Part of a small language model's weights: 386M tokens.
Each number is 50 + 12 x the weight over its row's rms, rounded and kept within 0 to 99. Layers, rows and columns count from 0. The size before them is the row's rms in percent of the matrix's.

# layer 7 attention output, 384x384, rms 0.0306, rows 357-383, columns 320-383
096:54 67 58 71 44 42 34 42 32 72 52 54 59 38 50 46 51 79 58 70 60 41 64 45 40 38 53 64 33 44 58 76 43 66 46 42 53 52 55 52 35 41 67 59 66 46 66 48 38 54 28 79 46 38 63 45 44 50 39 54 64 51 68 40
098:36 44 53 48 55 60 62 65 56 65 55 61 45 52 57 53 30 50 49 68 61 39 53 44 54 57 42 52 62 47 41 45 48 51 47 45 59 39 50 64 71 52 29 49 57 77 61 55 49 33 54 51 64 66 70 56 34 32 44 60 41 30 63 48
105:58 32 43 67 60 34 55 56 43 50 42 64 55 43 52 40 35 39 51 53 67 52 51 45 55 55 41 68 31 52 77 48 40 44 34 51 69 72 53 36 46 37 34 52 42 44 60 48 37 41 60 38 40 64 48 58 15 71 48 52 51 49 65 62
103:41 34 48 60 53 56 62 53 47 63 59 76 44 56 39 37 33 70 48 58 60 48 67 62 46 46 43 30 43 42 47 51 42 54 47 71 54 54 48 53 63 52 61 50 34 37 46 46 51 48 35 35 51 61 70 51 40 46 65 49 52 49 66 52
097:48 39 61 43 57 38 58 64 49 55 59 28 56 62 63 44 45 43 58 57 65 36 42 57 43 41 32 34 27 40 57 38 40 51 45 48 33 40 67 48 53 71 62 55 66 65 43 71 52 40 74 59 59 53 41 55 45 25 50 45 67 53 43 59
098:47 62 73 53 56 24 38 63 58 65 36 56 64 66 49 46 64 47 41 52 22 49 55 49 19 35 59 48 62 40 50 56 57 56 42 54 58 42 30 43 60 54 71 59 58 46 49 68 61 23 53 30 61 35 56 63 46 37 29 26 47 38 52 37
102:44 45 59 47 39 35 57 28 58 75 46 52 62 59 62 62 53 43 61 26 37 66 49 59 31 44 54 41 64 48 48 48 41 46 48 49 58 30 46 56 57 47 55 63 47 59 45 60 50 34 51 30 56 39 34 49 46 60 35 38 57 45 44 48
100:17 57 55 50 52 46 41 36 45 47 49 53 46 70 38 59 49 61 42 42 69 61 45 38 48 60 56 43 43 41 29 41 31 59 33 67 67 49 22 58 44 54 59 48 59 51 40 52 48 56 50 62 55 59 78 49 79 48 41 47 46 64 51 35
099:56 49 43 36 31 35 35 34 76 62 80 32 58 42 53 49 40 57 33 44 28 81 38 70 69 30 60 58 68 60 50 41 44 69 44 52 57 22 51 51 50 68 38 54 40 48 44 47 62 43 59 67 38 66 40 31 63 56 47 51 38 43 34 32
096:51 40 43 50 57 35 50 44 70 48 40 71 61 45 39 27 51 37 44 43 46 59 47 41 50 51 48 58 74 51 78 42 39 61 57 52 60 58 31 55 28 48 60 52 32 34 51 38 38 55 44 53 55 34 38 29 49 50 53 70 37 49 31 63
098:61 57 46 60 60 53 49 59 56 47 60 39 34 59 65 80 36 47 35 47 47 50 69 50 64 74 48 47 77 52 43 39 52 43 51 52 57 46 41 61 67 47 39 62 37 44 57 67 63 55 39 64 43 54 49 48 54 35 54 45 49 59 50 42
101:69 60 62 42 65 47 53 43 27 38 62 51 46 38 59 52 46 48 67 65 54 31 42 54 60 52 45 41 62 48 44 64 73 64 42 37 54 43 58 43 48 18 40 57 45 45 38 53 54 53 23 28 54 47 41 45 40 56 41 57 53 33 70 46
102:61 63 67 49 64 48 56 49 63 61 33 41 49 60 53 68 57 48 35 37 57 40 52 57 39 46 61 18 41 22 39 56 62 27 43 31 48 41 64 40 47 62 34 44 42 30 60 32 70 53 61 45 49 46 58 49 58 50 51 43 60 58 46 42
095:26 44 59 47 66 47 50 30 63 48 37 41 46 58 39 57 46 64 53 61 65 58 73 47 33 51 67 58 38 74 37 52 52 58 48 61 53 56 46 58 38 54 43 45 54 33 64 63 61 30 54 21 62 52 44 58 56 57 48 38 40 59 47 32
106:44 36 59 28 43 26 36 40 68 53 44 60 67 60 64 62 69 35 36 40 36 60 52 59 77 58 54 54 57 27 46 45 61 49 52 42 53 32 44 49 73 49 38 39 52 37 36 44 49 31 55 42 54 43 56 62 43 57 51 52 47 60 53 43
098:45 58 52 43 51 58 63 54 29 35 52 51 40 36 54 50 51 42 68 63 55 17 43 27 52 60 42 43 25 48 58 58 54 60 38 37 48 54 50 33 60 31 52 39 50 87 39 60 45 31 45 49 36 59 58 53 43 55 57 44 45 42 57 62
099:49 44 44 71 61 58 68 39 30 40 44 85 75 52 61 38 22 23 59 63 74 49 59 36 47 52 53 36 55 47 42 61 69 60 43 42 46 41 41 52 49 26 35 55 41 51 51 58 41 68 41 57 43 51 57 41 48 26 37 70 40 41 74 65
097:62 54 56 74 52 42 52 46 46 32 49 30 53 59 38 56 48 43 48 32 61 46 66 62 42 24 46 61 45 40 66 50 50 30 79 40 33 67 29 49 59 48 58 44 56 63 47 67 59 68 64 58 52 65 44 33 73 42 59 44 65 52 62 41
092:51 59 48 66 31 40 45 47 48 53 29 70 40 39 51 51 54 51 46 55 53 53 60 44 44 37 44 35 42 59 28 48 42 33 65 44 29 58 48 54 52 77 77 35 51 50 51 51 71 46 44 55 38 45 60 29 53 44 37 46 57 63 28 61
101:39 77 52 42 38 51 24 41 44 59 61 27 33 48 45 52 25 54 58 58 63 71 50 57 32 65 58 50 47 46 42 85 61 53 60 49 26 59 52 40 51 49 39 62 63 52 55 61 66 47 54 49 73 51 46 47 40 49 43 53 56 45 43 57
100:51 37 53 54 71 70 56 41 54 68 27 63 64 54 58 43 40 47 47 40 48 65 52 49 55 44 55 60 38 26 34 58 38 44 63 43 82 46 52 58 58 55 43 69 50 51 61 38 35 51 64 51 73 38 50 70 47 42 59 50 43 54 62 56
107:33 44 36 50 51 50 69 45 61 59 51 51 25 42 52 63 19 72 68 43 75 52 56 32 51 50 61 70 43 63 52 56 41 58 25 36 43 50 48 50 53 31 53 88 57 37 50 43 30 60 39 50 51 42 48 55 52 74 61 58 55 28 55 50
100:72 47 66 76 53 52 41 32 60 39 34 49 46 47 75 36 54 58 53 41 36 43 56 70 42 40 45 38 46 43 65 65 39 51 62 44 30 37 36 60 35 27 59 57 39 59 44 53 47 47 58 47 59 21 44 43 49 40 22 39 61 48 63 35
096:57 30 42 40 73 56 59 41 54 48 63 22 34 60 32 41 46 54 62 47 33 52 42 51 50 36 61 48 39 67 38 64 35 40 33 58 38 50 39 61 40 55 46 72 48 61 46 66 42 61 69 64 55 51 63 62 64 43 56 58 48 49 49 66
102:36 42 32 41 73 54 42 49 53 59 61 64 53 37 50 37 50 43 45 68 56 59 70 41 60 48 52 51 37 50 49 33 58 75 46 40 39 62 53 32 41 80 54 68 79 50 44 56 43 48 47 33 61 73 55 59 32 42 79 54 45 64 57 58
088:59 57 65 57 52 41 55 59 66 27 40 36 33 47 71 55 16 58 58 61 60 18 38 36 35 45 46 58 38 63 55 70 52 51 43 71 45 63 46 25 37 31 62 61 47 51 45 78 40 70 48 34 44 39 57 49 48 52 57 62 38 36 53 51
102:65 52 52 56 57 70 49 27 23 31 44 71 62 62 68 43 50 68 31 57 45 55 40 48 66 65 22 52 48 46 57 64 41 49 55 45 47 43 50 64 33 45 45 59 61 43 52 49 69 50 43 47 65 39 42 37 60 24 50 53 66 45 60 41